config.yaml
head_dim: 64
vocab_size: 32000
norm_place: "pre"
tie_word_embeddings: false
parallel_block: false
init: "normal"
init_std_qkv: 0.0189
beta2: 0.98
schedule: "cos"
train_tokens: 1063000000
Each number is 500 + 25 x the weight over its row's rms, rounded and kept within 0 to 999. Layers, rows and columns count from 0. Numbers have three digits each. The size before them is the row's rms in percent of the matrix's.

# layer 5 MLP down, 832x2240, rms 0.0426, rows 43-85, columns 192-255
104:475534487502489511486454478527554533531516529495497490463499492497513474487503487510474484518540535468479486504478506513471505490510502478516485479477487522525504478464497502516454511529512542
105:478535508479529483516513513477479508516554498487505559522510499513439476485506515521485523504502504466498447507443483494499446506518507501544557539502507527498493532524492474529469484483470465
099:512495472503441475465500551418529494496543452485515474543496484487529525528512526519496437478471509512484514493493527496502516518547468432558541459497527477490501505467500448495493542470504503
103:458489484501501512491486519519479502553493524497483504505481531466532473541493517488480444488466509507518451465489542537497508527500461534505499501527538481467494506418470538509504489505542507
084:482522544500505508484511504555468494482502489558548506539471510511480528504493499528483502497532514507468483540526481504520502530489524461526492501453466475503449466517558538513462518471483461
101:467471515519491490493531509477535472501497515567518502519484495542517496485531485525471528460518525471520460516450440519522511494519510501494441468497457499486507508533488523502456489521525511
100:514476511523539510486505475498494459502507458513498480558514501487470503512522473503519504504519510505475536510471510554477502446486507496493526500499518476482500498519494513509504490510515553
101:435500497456442541480513498522515507481540486509495513495470481533485478516528491537538524467553458514499496539484444500486483482512542522491504507520471499476507494526541490522494543518481517
102:502488484493523477528477536493454516493520505485497510485504486492510476510513518466497485502534491465494537516490456486487565485483511552518464475501546490484466480520484455441482499522535477
095:534511470510492514526507502493489488497511496493482535510539520506467506473479502507535475481532524526492450509498507490495532494508446476504505467549461517521493489497502500483450510510471478
101:532517510521503511545479497523536498468476471499475501458504500521521513502522504489509533488543459457516465530511476497511526517504496450508545519475540499525479468515580506463503529481500495
089:507482499497510503455506490504518520491524497496496473463485470484542486522521513508506469479460506518506521543484511536491476531542486505462520489519506498487471536507460505510517508504512536
097:518462483478525510483569440512502518461524473500446526510477515474498494526493436484483534511516498561494492478519547510493497506475499480499482497479488510500521512517489530430484517492522539
097:500537521524482489484525542500508474513549495505478524489533495504500483490500516497472532539514506466499479563481478514499504487512492480491482492545471487479521490553456509517504558474514536
100:481470474490463523486541499522484490495491473506461498473518520459479485501495507502473489495480499519483538545470488472507504475476469488514502528529515438496476474501483526500502530557484506
097:530488517452495521523486511538505488517493492486505480502499470487489487531536446478506529494505482542457453494467515479529529540477500492502428480493521510497496508531507524521473518535494462
101:495536522498499512490497500547525518494512512533494470505483483520507514552486502520479474474508444528497510509495474501497487495406507463502515508495496494521533473536413458516468497503494457
101:483528478488532436514509485502481496500528493539501504524532485495543499523525507496510471482500484496519499524482491548504488535520478514492483484522512458485545499507510507548548487484479512
105:451465475524543490482498477541470517498490491475506497484534508522494459516507479513478561486506475481499538521526506517470476547502522466523477487539505503505503466523512522518523493477521528
097:490486477526484498492488502487509536516504490499494508467497506507526535451517508528496501499504488501521491491457512483521520448533481515480534583471496502523514518539510510507488509474487544
097:497511462503504470524514461496505505514506511489522512510479460542552481530444472495545512533498468466484536519469482470516491541464508493466500456476529496524472435496492497476496492448499506
099:528529513509541508520485522516516519524541515528486484522498516501533479505515484454486523480503492557525492543517499522487561486489502500518571520530521542468543514506499507510508479518457495
097:510509522516506541488529511521533482447528484493557492520500511515526514547474507482450527507483505475504448539482500503502499428493485477497487529487584489479448518548526515505466504502525465
098:497499502508550508495504511474479464473510518459476472502514519518512505538484504503503554505483478507489503493478500515510452499532501528525478512488504487469517505514485508405505504507490474
103:476511488472508457475547504518461529484529460483471542473447516509483534530522494500492517481490485499521463486490501482489512471484510517500522501526510493496511528483519489478497495496480496
101:474472527482527474495507500490533506514488500465509532530488510564500549526520493456482517450502496457506504469485498486514482482491494467511510461495481486541493530508485466481488527485467511
098:475554500487503461524487516525456531513508468462526526493454482480462497511510497490513476504468498508512468480499493482508494493521512549501503491506498471485503480522482465463467476515482471
101:485518521461516491483505512522520532513532469511510536501472503499512589523520500516468501434508523550528508514506538484500480531479535524545531507491497536447478517478509522479510480515489507
098:513470471483485492492479482523446458497482492525481534463496488461446490523512513477480505475539513497463470472457515480483466497479518505547476531491535509477485453539525487495522462561498489
100:518499537482512500469466476536468493520477459496490520519488502482519505489479497471498560538482508515547466508533525447547531484480472471460501513497487496500516488459454540534547505483542480
104:483530506519510484507555522490484506495489504448499507472528511468494511535543493539512505502490486512482512474492494471454452505518507510512518477508496515492518513517487554509448493503494498
095:500472492493500511522491503518490508506494536531504478545490499445487512445450483504504541527485507503522523499521515439499507498520495502494494517519512519500504483507488549509492521500469524
099:484534511533466512517459516487498498469498473494480469486517467508472488474501516477537515488531501467497532502498466522499484489531495514491492506498506483511522474477497481504497476466497473
103:498530502466524467488491510498508493427465530516494506488529527512512486475478476487530498499511509471480548499541525488556543526543534530549444483486511470509505475527505496516503539512539505
099:538523498484500457432514554523481480544536581510514502496500526475493457485458512449506594520536504491507501495497487486517520487531484505539492471523532484512492537519498487512476495527500511
101:489564472542541457510513447477504538454509504496522520479513477510495536503546484502469448493476529493458460539530534491497482501490490527523498480426487523509478493456501501498508499464493465
098:517429498532469506551486532510492483483496500550534493515519465463508514492439532509540456507494540498489518472517497483484532498500453549510508517478519512541460502499512479498555460489511526
098:514502521475516481508428469476488462510520508495514528513529506454532481479459516489475532493466495489479528499555515524527538489520500486526437551477475508507453521509482486479469506529505509
101:525497497514499463451524522540491465470498469500480458494545515492504520471449478472520481515517534473498490489519528537509496499533530512536450508503486471509488502494512489456456494493527517
098:513469494528444507443469497490470515495492474511502483520427493539536519521492569507487476483485446531461516488496504491518480517553537502493493536498487492490504515515454495485516529506483523
100:536496516497514518478436513529504472451493499523514450482476534502503528506519498503501466481507533490529467487515549496507532520512520471526503516526519512509497479472481518494536490486499494
102:449476487470487482468544535482463457449472520481529480530512508425511509492480497514469485540476498470465483478500490544534483518523532482514499468506500469520493467516515478513528512479524519
101:472499505517506502500469543512508517491517513518502478495487501503485468509531514474504528481483516539490501449538508531474530528468536499510504505493468516498530465494558507493496523496537493